config = dict(
    d_mlp=512,
    parallel_block=True,
    init_std_up=0.0395,
    init_std_down=0.0,
    optimizer='soap_variant',
    warmup_steps=200,
    decay_shape='cos',
    train_tokens=123100000,
)
Each number is 500 + 50 x the weight over the matrix's rms, rounded and kept within 0 to 999. Layers, rows and columns count from 0. Numbers have three digits each.

# o: layer 7 attention output (transposed), 128x160, rms 0.177, rows 82-127, columns 0-79
# v: layer 7 attention value, 128x160, rms 0.212, rows 83-127, columns 0-79
# up: layer 7 MLP up, 512x160, rms 0.266, rows 0-35, columns 0-79
# down: layer 7 MLP down (transposed), 512x160, rms 0.266, rows 0-35, columns 0-79
o82:523539506476509461611457534449605453461563602554488520498592434469520377546415546380491458474588547376486618591480570551471437505527495401493493438548588526555447419480590529494513411576536473587533515486578455589513567552578617602459489505
v83:451490485459485572410490515482523595487668405459491500540547465454584390467513473462507455463420569520474468539470477504516508507565461467640472474574488469523547390435548523588397431554449495474521471566541496509458507513545437536464547472
o83:452579458512512514463523561455470461529458482504520506506422445559473583522516505467501468504540483477508575494497570575520512538516450450467505525406512568459530575605448539520513478441594465473506516466548497534499456518545537488502478487
v84:503482499445458521442482555453453489541529540481477479569448437427506490529517531598504558514594480520579525447523565525511594567452508412543475552391446557501540494533534442514453599546463473430435396524614451524519459539489503574534513469
o84:491433468516539466491524454560461504465469398608514515437467509554461484544555557517554420572510511422484460550586497457488496436583591551512491441487519464548532571493515499568630438477478485493455525507508525449458494543499453494484434513
v85:457556562532499609527523437459505489515513496383626469542408601515428537589517448516425515479406510376503455423489472553465509459538489514426506553552558709494535449537588491529588486496408576513525536509449562418479507468489449494517416513
o85:512555524451503507558447490486514552570500548528470477512476509429571451484477489440589526567514533484520537612611492418444474464477474558483559441460501384513503345559438494403450439516530382458463474497592443493451419450468520545511574524
v86:491419474474485447503445494528423663451485456502456438580526547458416540550446519469564577531604539448498491511533475493475541416606431478480485588557578438449511457420571447464535544528477471471489552476478516452459469440414479493457534532
o86:528561597561584577559494428495578533561592504450529468590628466490565510503522550501496500443422510529511462468641558458556526508467466580527531531443534526542544492575396613488475425443513520566468481430579458491475497571576497444500529495
v87:563468543445498565409492508522498385505470496552465615493537546436461498489558459546523541538506506444535459452445395514523531486548481510501585504521471488463556507471419611578494404487505530456497544610388504522485338509513449547544540489
o87:537483510446515522485433546489417546555570488576482506499525591529486523471451551473475462524475567527452591545480598510400438488435498522478495553430518479452557547469500454472537453593588520504529497497610516437481557456482528482399553553
v88:495442605446444442457468476508474600489444493590424504532512490566367438474548500632473483465480573490449490506582445463511525487482472524517535486451452462517483523555537478430463512491580504443541621472522479504433548520578541536438554389
o88:535495436533502501452453488426440513508508487481463461474491598505443524510480525423497516492485372494537538409411508524536452597484504421490440473527506568510436560423495501494537476424470544441533391507495546458593506481528548499518497575
v89:477447511514550471520450472485522520514551504494538560462501507550563466446366528483500609565450569412572525461525539499564502560460448471587524490621576518467455409486523566478528567504468486568536485502524497478554477508550524428503450502
o89:444440481533492553485509466492457444486443509358501526541491554503438493521556507577433469447456450531539493565412450508494441455525487536348568454461463468523510528484523485445415471456501487500556561475464528525428421565432518466507504479
v90:591422568549490432447492435390464516446518583505525469429516502465476551521434477505465447537426627497423479553483397444529534551465540513498558589544548439526546460564484503548518542446464539524468542579507581508429515472503421600507514434
o90:515552428534525530577472548397509466493395455479432494485574482499442447483451542482471490512574483484628579426459484551462517467565527488556456430547441555497453539385645435469490470543509430493503471531562420484531570505547493481471587475
v91:495530549473536544589459456540504606529521466509524493492572419463545447439501490472524478546470408450449455596520499504498444550558474485603505510370546566407545515357538497542534446511493473485559483522508451548499534468423618547340480506
o91:489450517488542484479526438459436486473560502496526562547529406562505545535483506561511505517465496485485594427488532452564484523415499480469441578538520423475526563571426523562491471559497539533431529486401513548468541534498483548537462544
v92:476427536552461523531436461603511523591429506511389471492502455478493545515460520462512479463472525613515515429540538480434491379525507560531438528529411499568410603553546598512552441444416424536436420370571509538525511575479521506551392520
o92:524613445529493524433598322550567433569578492400505430474542584499558497567585512620516569556480415402571358459541464574493487586491479464475510390461440539520467440480475510481515484512452532513610555497401540461506580421470461470527436470
v93:492525461469436476553558541515457507545545400510497557479450478482502488456415479556583541445379506499423488473572464390499550524426385412535381493504481575567526505519566539501469493505536409546603511502494524488489518468545550469460431606
o93:557510492549582465488481342525516441483449451585518484437463384575542506488566533498467427549522447444524489565463438529516430526491457541442533475573469468433458474490474530422528506516531529512532500532413481455503444514440617538577565461
v94:467453564541527563539531527479534438490521519452379495513570444525518474440487612628549460431523382544462538509496497548477442471540506538469505427372526569475486527459549501601473491609542379520524583561493473516405482496480469558558475465
o94:520543460551537409582445547475475494511523518597531522546551467511509581478492418546479485554482500515524651543469477529620506585521520411543521515488501503405536574524426514564491574442546604553474430461556495445485536445576480595439523503
v95:538420569547488383499488565466553476517573424540541605597556447500518433570498546453528472487501506473480457496483529628508446545479575443487521535550462491376554394495466506524432605535586518544581562463497570425470430557410424539481498520
o95:474570498417496557548364552533537460473453568554508483411487449541477512474571502555467493424490560526504562510401503482510539549575485517550540572501516480484486549551511583492547468488542423544484511463537489566572490558463534501492483397
v96:473422502413556624380615481467516436434562435492532496496451511518583480596590537492617572553606447487517407511408588452506489420430538468440575526476512447472610504425472438523468578437525506472525403478473445535567425429474442502509401533
o96:490501525499412489522434509496474558534495462550459540496527417563455578481538523461500491429532618518360471534482566456408620440546521495440454617475517450464609570508468511549552428527436480519481520484489522541486619522433512593424526388
v97:525523504471564456510450480510381474401516534486461539448590585568467511446502510541454539520535425512486517506511478432475498455536427507524507493587439563497532419473588459504602545466546504517534513429573452456533573405523475497481537408
o97:429489468471430571510559475465582469542516522364500558590509515410477544529481447459487497414436591478450457496528509517486543553451473536483534453509577480488398501460458517477368500501487514552483549543468502563527401544600468426507549546
v98:545512544503397436534453505434490499524437402439573464455496551514534450555474441551492595455519542459492585484480441565494522485470509567466531431475457435512481504519487475561449499492460444473606501484535483524514531430535542454602528486
o98:418528487496539555443483464417450463390553500484445589552484525452429580512466456466579478495535473542370516547492517524555492495464471501550502527507529525436493536451566463424611572537463492508494512547536492472493499487519520539437528457
v99:487509509476450507545494528569426529507541518587383441486514416540615537561462515395508476553455515526596537493525480489500460521483487417527512436565509518492489489499475559469454552532556558529461537448517478443536511409480547464485496506
o99:550474434537466461451448523507596585539434455441527501547415514525445461464550486585481431433448507456559503567418487528545473554502453520488475501581511476625459551549523457410464475466496556494513478411477593474449559503520453536523484423
v100:489518522457501538443540470511657504457430549433539501497466477455443508536566496481442476529461527492532542482605464477537537492429575470594443467494480478512451515504445527470537509522485540470434570532560533602491451473542515519493511577
o100:564417494473564462541438531611433512484537438565513407507499527482486528599477539544529500523442534440517453567500593495521484464509482552488571484543498557524513448602582566496485443557579544493557534510586451507509425501512481457488460487
v101:504424508542470541508432504518541468485404538513516479518514481431530469601458460576564545480514552508464452476519451526503509588500364529464516549457467485595513457512442560512531527462485486483439541558512533559560442496434505417453494393
o101:484598456527432471431531458488432430435572590514554472514511460474511483524533575595556484578489478407470486543497482530463409422466556526540464428554588502533448518519563501483542429484429424554549516450477522463518482520502504493594424517
v102:487479567494557452569415498453490437478477494517545571458450521489522519494518551566462450591412602497493439496530491435438454471436444485500482440448519502440590560499576430552537552534561414427494498460540532505551526484544507493491537384
o102:512502402438533523438499451508527517449477472525427471535478556542491562519485490516512507459427519457553513483434555614539516452513460517451488463607523558507430454539461461447557468488470473603495485539465491526445494520555476549478461627
v103:432417472539460503470548514485503521499566561504469530503451431530556498464479518574466517550565516470527435580576507492448538523448481475434438485552445406509494488491489515499492404519459566511542434519470423475497394447512438448459528510
o103:526517508435516490469540466506521487492483405470464514436471528481408441553494482445539452475448564490495442521488472474457484517503516430471551522532628526538642516525488549406442442529458442463419548386553476486494552556475465405418441484
v104:572478456528445456504504539538580406557538488635453474481443484415515472482491522512425537498485407569508533484466548483496563547470548533502401467551560512525419474437431556421519491484505420514509548460504556499420514531540393563458598607
o104:520436520517478537506593478571430483456541496496480477491514534495343526509493498530572487506519569477548491562515371519554494498572526448592621528528417588437479490523544478511503488583516476525556480627592500460558451489488546521504512497
v105:487515464515505525500575475493594488565501533426452607523508502483560455461473516564604520565481517405485536424570468544515470468566553432375522534479520405559484583446549500545596465427482419524536437497403557512506561481527565436450443509
o105:576552553520451500521495550440431491556508520409543526529591498523580550438481515451436547471528559575541470493442469443543518497507509596515425529515534538497495520507470486549385527537478527567478504456580453500520575514459635536423514534
v106:441394506439597452451585526460411534499520502478494478547557536542505372461406479510531497580562469511561532553529411580569509451382543513544508574509532450483449479455509507517575486478494555498378471459551432514473520537503523578585449569
o106:529627447521427542582435477560520424534468514615470461420655526476505515467543504449480481455519511558484546427593564449460523480512444529583595497478579445498591539494542467530453473499522547497523544460454490498526545525410568371494489505
v107:477458517492464476474445438449554686446564472432473457473539457508568451545552539540477435463423520424534456480438511523520489453560436472464419521454502428545548499509459595535571546463530540571504375543514499546454413499497524490444523563
o107:499614457434452560494467650440455492489533534551591558470537471554515512493496411465524425499489475529570447483534510472479462554471462457480463523554515561459467482498474452473466477448528423476576521476523554497511496528531578458502481449
v108:512447469562517483477475506531418402479468475471470507453380528415473457416490517498543538523489580482535506512552545473458431507454578480456561564539475555466452566517561487445487516612451524482529527510535498526477527471511561477433517397
o108:484469465474478599376451540441573556561455490431491502515465554504544544553505537462506515516505455540549441514492457542536568458528494475448566432470479468403468473434526468497470541375540530508511493478508517492493455530473459455534545516
v109:463551510531501464460570510442496561599423586447427426530516577454498500553551451464482569535484434525502485418430452461465471578471481496403487459414564570521561446511509406500586407438434508513433536514469501542537472466525413538473516560
o109:467495569505426421579460502515496495466570448519540481538568484460537411521429468487540430535585545501484483499549502470453474393498530540589502543430529396481484475503463497554547454580482463570500399493584503491429576448461513490524519538
v110:437444457632530496454633482400479544597465515562565599515446534444321531447541476442539564513426442554534532583535408447458511486539540540476477498466490433467460398558512425451544495467496543518500545524503508514489477428513488473500527439
o110:491519596434369453568442549519433446388434520547404445400546595496523499470437527423523428520536562558473531432497524493505415512458542543462511436471461559475510442468511574488500346490485479407451394501606428483582448535392446505482472562
v111:411503474527536539540536491560464496568445528412548513474493515506531477529576610477443518549444506474449579518524546466425491478481463430535525510401471394513466484508548501560376584468478509529406494509469418399464493547514469565429534610
o111:493509416548502497461397470529434595536474506626477475460483570459536527460460532497571505485480433517564479430527477478572494467456541535483444487476517635484528506524410435511538379506523492484475504493533501531516607501417441483559451505
v112:444474488473542444393505492607489479550470587478495535487604526395495496566480497492495435448449493556515530449488477474489515566537455490441458536477460545540454497620525509597422398440513500531637495458539525438532552469495513455563535511
o112:582441520465452492589567403431554449462528481349527477403462453543471417469510471531451532570591498456520487464458464619572419423482490431591459336457406525513405488484504494485511562491488612461451520528385515454488510471527484640404484515
v113:562320462489552473434452563442600427578507420477500548515518426515539430486433509533476513466544538540456497537447490457453507476442421403527488536535462563517422492437495501451455438445450589520561449454538514510513523391463478491533523420
o113:532611496532468544433559511506453594424420523469519442428398567512456612463556510402509446493474477530534558548510540578475536505548504572433577563512471460493407503483601558485529606548482510544539560434406476529484423608453516508510482438
v114:464433510490460513500450458600510457475534478431540548470597566503512455537494486472509443462557499483543454440522478467487544566482529455588507469469506521490597468609505556571520447579551470493558450464508518527535522441488534541509534374
o114:471445442460538433410560512418470559529498516429467540463391471519486501501473461567505408492370532545469525561390562427593494553489365597461440464531479455494494471490557480473497523441516508516530496468471491495409463463560434474442515423
v115:550560504509511536540608523570457500421444479454542526537435492486451452503479568518552522598424490591502394528539522451421546489465593529508487560484663555541439511486475488501541450507416504504550413498452466444511540484508526506534458544
o115:453480518522446503491572419489546466466521515592470443470519576484524460547485480440525543493531513511486503517546490504482540402524415437478516457476469454533588397517507483504495515548473573419448584566507400528485540456446533538501493492
v116:472529477482563534471500537405546489481513399526538529448470459559597515588523479524448558580613446534477419615478522517581376544459512565521402523448533512415489490527594499477602500435553490486559476475594586391607459505527541500580535519
o116:490380481494486475564525472569527546483533566526409387554451397536457450535504469497544415370509531458530532500526591510495564484510486436369436473575525553557409452475501530368519564576494552517475536464416489579512454544458447478485407440
v117:555541370544445474523567520526565529430482519524444491605526455526571431479444493406459549530474515420612498551547462499439484530565511426476514508461458460576520575446508459448512481471456567600426584468434510536415514490490538489421484555
o117:429543591489465458442476610491525533517493452451520481513530471494508531541486554548520447549507461525519506470404392517548442463458522511447488538605536553570523478534537560541460487482564655424495477467603578414560515515531538517503398484
v118:436544474524534504502469431534471555546552486411544492465477459578480523542507540512603531403412471388473478490593524562441513494545525494485508520466524410563536512383409476457484513443508494478468475417486452530554534503479554626585513513
o118:476592471575446479545564508555547540556529430499425529490535549467493522577486447431512566522482600583503423484551559440419521523432462550519484513527511442603549588547536533447507479584505459525491445604460628499486566549478582547363485435
v119:507480559491527452536438521525479463486591530467534495497441469563480499559528494639471571532505537491494516565476490416492539565527468490528611466495559529442507543526570489545518520480530400461567524455517477572555453547518548458492487405
o119:497496458499495490543502455493540436492486520528516515510527523474520539547458480452603454468486456560579520462482581552533474492512515539397479446588520502597531424466513547445576561468517551540450482582485514555510520516385512551478437529
v120:484471562449503495441519534433570566442549452508408472546548561448534441475453566545502500474415523485501471466432529457488548514492375447446540347464487412493531388496458480499548460539548482532555567483399524406558498527502425572466467475
o120:490580528574417483645452534496429449486451549443498529472495478564563498464447429516426467465499501528387601543435468518491413456527457496475386592556553505510419557474462440399583463506456442527546470426590515533502470540506668493481628476
v121:512546411716474483568440404499553464518514569508485473595468538501465445479459517500565430499461499537497559478547492482451476524527545482417532508444389388478507477522523488538468571394532521535600474454398471512530526497456488619475558567
o121:523560550495469500407548594484551520524444542421472581412526468449557536467413504485433564442475489596600427450312514577521472521457451470569571476500532493486490566484554461561532515546492513467522483498531463463403593525505534515468493462
v122:522481567415458597510494488453465446382527462481575514568522455518582532452493450525529454510484492453353486540488564545589489415531446465468644465589467601512475472487424530489576468406510568542577517452436527563623482549459359478386472436
o122:494514540553518426517473561566517506508484571443507547589408374531571578470458580471491508414498531444495530566431559544471542544469504436541488541541609490492490513571519501417483474587498440528426573509451496546463519512500571573495634538
v123:467598512516429432505593518599520451511585631529495490496474511585490523453446539513572500519548483511426481522527526535521488423564511503596531478538550554556515594555512468492488512476516510586486495527481545590450479527519436425414563456
o123:511467481424488485540461490441558503524485409531540450508465456468587501550555531524438494507502536510528485517444467438477462560456480510466501513517557513506496509510447502486551510476457555526448503491524444455490515440518503542429513554
v124:455483496523359442474560525560474442579514494490545593533508449545419455527400530409505498394514469531507560495540545448485504491551549467520407490446505568523515513399454502400515521487583437549477503511480524512460475481544607535498474479
o124:591513585478527476452566473457474569377421507570489486537402515473460490524572504594465591581484500428569415477522450458517479573574513504577460489535446482489499508554498504546453569519490560488469511534451440385462474491521429515560429523
v125:584510486384440492492400536543576457487547529594556504531512503439551560455401569530471548543472562381547471505527513483492478510481479506462554479570447497556486478474554547500519494510487549553440411576505497451556477547454491480473564531
o125:607519419582546439520537530462510565553515459469519528514429439527468455585525574436505508523472467523554508558409504570479487508507493497503539565568541505598524457556547506411478464498513492558526642397493484537486463476481483505496499553
v126:476514503450554565488613578492536407610580590506490485445620511514565464563538498558541536505482498471538597470630460519511465470440531598433509490521501590458520485489543534439549412577528475493507428569564459480513469452431452509462529539
o126:495490556529437481477422468486521461498525455471517500591408447431448533475501491425465419524566497527513470600453560452539587487631499484562530480464582479521507494576488517498393503461502551493517555455496403497519547466542422596496435575
v127:463550364543525563500475457568507540480376509460516490474455454455511433561511468465531476520521484447485493508477623484482446477549591561535635388490527499549554520432454452536485460470482512457492466684502521398457436518580551573477525543
o127:524534543550456499471506545593399612571517474431575532540558495509478460520455547560527519555514504450458554500472371410471420453502507465491457577376388392471554550538450458580568464543477560424542485470536503548529471449386451456536490503
up0:490588581469452494532484605512410649526529463593606459485504639501482479529492492561550360437540594563573523548484392414444441478544577521518455498526513493481415431495459512465543607513576470524643563603393439518482419470587465485478487472
down0:465485454486584500532410517485512536458481579575463468532462499455481543514571452589568535508448496463468450530495454469462579649499485537500423514503547439455423533530461486523470487547616515512584582532457310458487544489514525573436573509
up1:492586447607488463574507451460459500567487558573426525504521489434449389605514544475421401558580484569548540454519552475508522432445469601494506377519434539393503502459483480456517490392474494520402417447447550428449494487521520568520578520
down1:506536444586588563416543530489513438528501431456483521483532424484472498495522497520503442427539423479576497535516550441476471509485531512431435456449466516410477524431598462466467485489557556539432521491483412428453420615453513528562495518
up2:552458420486465508492542551472569468568475421531429476487444444471505534508592543529530485450490532564537459497551423466458498414515576452490489527573420480444516552527470435517483424588534484525548549504416516534483501595547487470540391488
down2:521532420571527456491479426608441482476552489441494439453586484555445522464489489498465412487496518549469562564422490544518507454524483570493567441523569551520524582513416584483488488437481462562537531465569521475578526494508524545492471527
up3:553530523485495436481513475492489510566462510413522501462531508446458515526471525495506502454437447557580584518481514498522474450536481547468479490540479431609467468485409492398487549515542494432416558520566423532517550469450493473510507490
down3:425604404401639504610402502566424569486486440464495489399519601494525581499530478445439512521484462516474459521499446458498511469471515446492461488517452606419446516500503463505465481485476495545454542444482542392432519511471593564533504498
up4:583457486407519439453489554463648574431560444466482492503507511562513508562423585512472589470503561565494556488580543482474425557415512481501565488418504460420453518500436493558535435500393500490448573447528556493521468579523549539596559567
down4:451437541413553490515548499507519465525664455504458558504490506506545507536466490461562548470490448502564462612486531500467538551459512537525514485493511566491566512527471516546513530519413437577608450530477425446536477488500407525496593470
up5:496540508496516510493516385491545438517435515487458489580486527577525538575519478562457541518412592507514505501546483494494460407576566545453498503402460458444389463418470539453544479430582515547523385551462446514465554500491517451584504434
down5:510530491447551472596495575447440487534526549680540472479570501436479524514503445475397509453515503419483485509412485430508487537557466573393515442540544429545430534544483458501562461581472496514482488429559491479527417511541456483541507490
up6:442508483489511504526470611501490471591502489493531484500484539520445436461453573501484396500544447436538481528488482442482549442494496498474561500494550521509558465584500528561458511501397549426458458476469503511608474480428596450577501562
down6:646553488627470564493443465505457514500537508448420567500437477475538499463516453433532513493498530585560586536481454540580582654462496592526563438493519511605514521499558454478494483553548541534503536525513528492511513479514525439399508455
up7:570596467470574467550411494478510492445505494487438556506460481403480556550558573484462475546502493488569483411501529495661488545415393467523551503502629642446577544468441638377600544515456478523519491568512479538442451443518550517457517434
down7:459488415454552446467680541501475501438580441487470464569485535539459502408499534458517569433561449491435471523582502543503566518546447443524434548545434469507451454507593565475479584465467427506443479410426444463445539398505540459560425569
up8:508418436530369447627508498495403521550498547513494528510489471588580551483526582468497494527490557478526460585569517535476514548517504483422576500531486530481467561451433500424526374498444518496517509532520537558479606486577526475462590467
down8:491453612535476498475496557494442498504440502457485554413488493493483548529568455533418491502501571581467546411483511448540592465454491453411523551469446485495461418635459496484590522497459536448444493523483543474526434549448486468564560508
up9:580546519495474486542573523540466413514559514428437495529436536583489514445482481521502525522546568500472490508524437485466509506450538510437595462532492527473591453506482567426450516426456545512472516481522487402479496473547466563478501552
down9:522444480547566510463455420527507510527470456583551515529476521552492532568461441490480510517477562530505468515484577485516514475478525519462477523516489548504433491486479487470441401497543488505537516459559540465471404524474476500540531519
up10:522481457421502474501521545533494517550502478544543519472593524511503524580523481468487613491422527482512506458533450469494551527598520529412435528595389487525413519425526423412480559539498444472521523587494409506533531423431538565453485444
down10:514475477455493445464490571369512492536451513587499526533529444492583479534584507483527516637372512534354571516492498498499491521505493536463535544589456529473415533483490511500545500538401529536462599492547582511453460557498473545506473514
up11:473466511572510388463467538460562535503437462445486494465577543539599498387499487469444500459503531597459472496487564544441482528598512582412556464483528438537588510437488481462447549464459438501436497491519483526591535559543537570592483562
down11:546500483505454371450575513502502483485395489463521507546482486428456589527475414473437483555614546478496519465580444481645501467528418483516574535524564524540489534486488476440449478565525523490415508508485563537544459495587459473452427566
up12:472468529519531478548534604501498501410396509490511452502480447492559502521509518507487529452572503460539473455452532503543442452479454572480488519534520503437464503495546428455486421502491421464472463490463464562552474523595513605433448464
down12:487573454483461580501507475533524501541570518468525500543562526492495552522506472501529490491549478522472563515406443477619540470522412450421548465489470529554461595528581519487497525431530519435480471535482469494469534545609514582536374546
up13:544569614453440586516458529636588488480583478442490543534438532451514481523540467511386454499490523512515446552453560532520538558470608573422449512465541561492560502447449549440522477460492523404526511485435480576488469421563533558485530510
down13:496512466554521557482530523471572385410410493480493473473503457535488475429398519451473458558563487477520485407581508507523518508544419512565509452550522473529419514548490477481531467469460560489561577549544595624506568588502429485531542598
up14:526603467520517535435624439527491516529468452575539493533569562513616513472540520469451580499543449541494520595403496613512479500546501495395542417441458537493475514581522519609463493397577482460512494594543529428607458476479476528491497493
down14:477458468570568413469527497487531546573548514462506410480513554553442498612481616515461556420563549489496466552428490494457498429450448485458525538451573538486477410532558518405501519414606412439487483454539491405534571509522492533580555529
up15:554518517532523534492608468463499472486481443559509486527530543546466475616499430560458492445462568530458533450541528506500394517442479496468452495464489483489526520563462493479481525479393431545478516467530528551504511508435502545382512463
down15:450539485472552426528517461475454455441463490503499467591389611532413486485539487483482517426425507460493620536472490500557514561462482484406571446516475534466538467488473524485532471536522530455446549546493431483515495520540471401544517454
up16:499448574550601499499505489519554536441512441527514461550482511443479586584593489478531500439499518592426435432480504516459555514472573513377504507554455477478538462487492496508411451536550405474471451562504534493594458468472472562486476369
down16:487459585561468469494462554538513471558551434615459532407501463549537548502510556530503481522532482578544459429566594465464535463518521453509478502616423463476529450461531407516439446515498551545466528506580440527534541539399460488535507502
up17:521535519480466495570482521475442530475536462487514512435380518491500487489474535483479531503465476551611527544535501497457451410430564523532553476494587587474534495519445445382522581413438497511585536476479535481392459530385475562491495475
down17:440561541509465464481484527515582520488533635546446478609525451515472556469425470516447531565547445480564547547398360489441534457595505480510561467543484508491472494470547461522531554465507523446415513512557597548471473554609441412476508494
up18:475432487507501438557565478488427517476578368505517381481560584518540530557402497583444477496415489494478564466479474521523468499418459425525503503541615508493544485498545539535452485491499565432568490530520562490577444505533502479524447483
down18:478493447532449416461516529455459479455520522514589416452537582503486464612567462563447467488483573454462632356448491544500478502509573458417559490447489519495325419549559572468493490526428467467483532563467388565529530516559603440460553491
up19:419488507563529510495522425509497526548503581515515558497400528449538411520530505416552454481499612591505457413520468565526530494554458452500525507539533456556427475479412467577493475504418495521563477468604584516457559516447509569471467523
down19:550464423469543572441507588540465450487451452469522539467523492533465544496556472512523565493604497426590606500506482485487426538471545564471442460505462589447492533536557563472464542551521497462506510529504494453523468437506484476543557486
up20:448455464384535428652530392446486435600508551499411546483493453479513507516486466577442546508455565460571570547538559525485432486445571572548444427396537543435451521566514545497483479444530576486493517549502476448572523473566488533578521462
down20:552520542536515415514519523518487493498566448497484520541533462473573583506647438355498470501508482516538405429453469470473531438550558441531419535437501402455451536457504552514519513527577542508564645522482473487553497437522544555470475552
up21:445512453467568444462413526502477541486503509518472442517593559505449484606558441512492523481497540486480541548409408517474652502504483498502445512552554542501583566537511473415462453592472481438599544456456511495550592521588548458537564557
down21:523471533492431515487531502443472520539552520562581597496460457393559498509499439486475503465494477520554559499584494548467440467545516438503503536527467514578557404496537468557445527462448615507473458483501508553574493554489518520508415552
up22:590518419463473512451532491590471503534454515513489485526371455431591479512529474523563489534429511493569542600592470518453496515550543490466500434545512497474624436444574560521574576450464578528570505502581489517511460447410473450440436516
down22:435508534509568637554497503514455520435460478522614494438541452524574480498493491561468468472465569562407464434459403550560441501466474507489486503513434503504568410503406542489484578537537495505470391553504414458507448522472507562469489512
up23:430508565539506536466454513543512485498510502566504454390506432548514610566507483425424577502547531582534429578430521470482548550572516519486526551348447478442543482546426399483476473496540474433526552502501509560461536554510428529522526492
down23:458447477452501476531512478606443495537493489556475545517518421511517531504460578531537523450556465476535532480542490546513556532441456495441396499498517505475564493434571557510424481459468501565450518477517544475485442469512591459450515495
up24:519509502617449523510544520431513480548414463423416529492548437493454504606560507481482548525489463494509438557440541557450429543541518398448481547512509489581497560587514523539485443540532528401519463567530435367564428511512465542453584417
down24:462570444553504549435561495524480613511548470533596510444507405585501522511506457484532655433525482495509547438470510458516422526391491506397573478556485522491481496628484612526481478489537561533486549489515546499541490443516533441519399501
up25:444499550530590490523475591585531544502477517510445480517472487496495548478526464508584484536432548492545518479493464511528521500532497426445551610523558495493492442482530491467450494451506501453481436491522455499498562432565457528500458423
down25:460463474524455476487532435511566390539552543535491527443556475441541472499497498431415467446458467608471519483457508500455469578571456553463485413480481484428512532516503464460458440554478460562551526500585538467424446506508433558463498496
up26:521586488520517496545470439426526507446502499504446531559539482454561567437481464433455500424473522449545541571578523519622480568560553453486631467451562531484426472549388461521508537541559446346611498456445399484662501520501528475506383480
down26:453513510500480611537561464560502535498501515462495545517548501407592528502661474454500488446501403550503519521486496470492498456428575543418502531497462409451397460607529580406464491499513504541529561458586480404588560421518493444573436432
up27:415494489552498510519522554502539539509455537481571502486506483524463534403454589582484439502511512502496423493495579562460462441517480579515571454458478482538511464431527450418517505443419486430417541481512501521475463497440618488474476568
down27:453542490476514468580510526527530527447577515452458510461434518570476452579503421434479524438534466482453468531461501487510539539466528586525462472483582343476460598541454521516484388549487539539560569438469492533509534504502462532519541481
up28:468576448558493516498559543369498475473513586457460505468497487539510533521496537459506425445547455528469522469548435418444487406566534529577506393519504593530485563564507464591497523521478407440567485404584507499573450461446503453477529496
down28:544451416514510484517497437568492530492513486497498472421514477553465563544538451485434458484497503510444573611474468572473531566550598458468462434599531530568553564525506472482440428457465502418434546500551474520502570545606495419395553543
up29:427451561499478534535512528468550491562463494398505575533416570380507394475486531475521447527430577460417547498462608518475463460520546490613581525459558521549520535529612461518509500518504443525512581509485546500492506424540550469433425495
down29:386507510583578505529410453599510542482527481493580498561508331451472503563557415481453629539449551491491528480530515505508543509497459513535498530448470523500492486549596448590430524496425454535454527554444505515525505511426538576520541414
up30:535448618492549560527466481658505547509631451531504483505490572448540578500523440487556536479459511546505448474499493471529498425531475447507508446512562544477538558507471450556509497481544584568523460444505585501542568534566507488493435461
down30:544475473495455394487545522498462508509482508497586458540483468489498507535493531506496476508547537561495585534475510504495519513534382506542523555462506495501502481500532593449507545641420522398550481556555443560488507517476454501480552581
up31:395508479600446531488537503456523464496535511466450572426468459535530448630439534506602511538522518507479493430492483449556542444596422548559532454449447448419499426555506470467513533501499480517484506487477564519561543523527462548548540549
down31:576417481584536498441385506493503444435493537545534495529577501436401443483490409426417550501490469546578478559512533475501415504470494576538483505405430449527405432446435502443509440581464515568527604435466457536545484475427451538569448490
up32:426488484490556489541422488464484455504542464487529463584432536509451530543578464459473547417518513563605535511480545505473564466483516559544511537432541457508474470479523488528480522477495512541444538458515527472486453463511548563539484512
down32:541565480510503456477495548562561513519478517558554535553483487470438500535454585453563550572457424520432485499462462444464519498495539539587476554562515516459485482464505474607450513509452548508503535500422439459472449541521472466505411483
up33:479415413550490421531501501402528561499466526588624462554530507485514439540522533471522556389418400499504461538524545450467498460519606363512364464520529413514435487580437519434486506538580514480466489451518529505479474518497425511521451532
down33:480470497457505540522521482479391464548572534426432579567556526455566502516542554386487488368561440505550525523444458431416580502450474513543562476431492461423439457551554540481374552402561394492540593522541502542548514410516499587429534512
up34:612525604513487435483484434469532524448502461529481537520532470523565489540492445521423514560464557486571509475510500398539520420506535529408488486472449452575523539486539444519561484407411482546378477553493472528516487411466599397407507350
down34:522541559482529485453565401485471546505518582544461487590459460507596435445479493528445465469393500530546369564502475510524468460531520449441471496496480492541506506498606447484489550493457483568521582502569528359568545498457531430504483525
up35:576482387468419486556502491483471543535500446594563537487506558379560411446566473494492436435394482555489391543499546501511437513419566470436475547593546493420529516525497486460447500452433406455511455610458484411523420548467480504567551444
down35:473550550547559515433438412467465356503480457466505502462576431547562479441472488555497478495491492545463477402438493426523461528487476508467520518478464407541442466413566591528504538489551386435589506484516520426498502446474589526508505481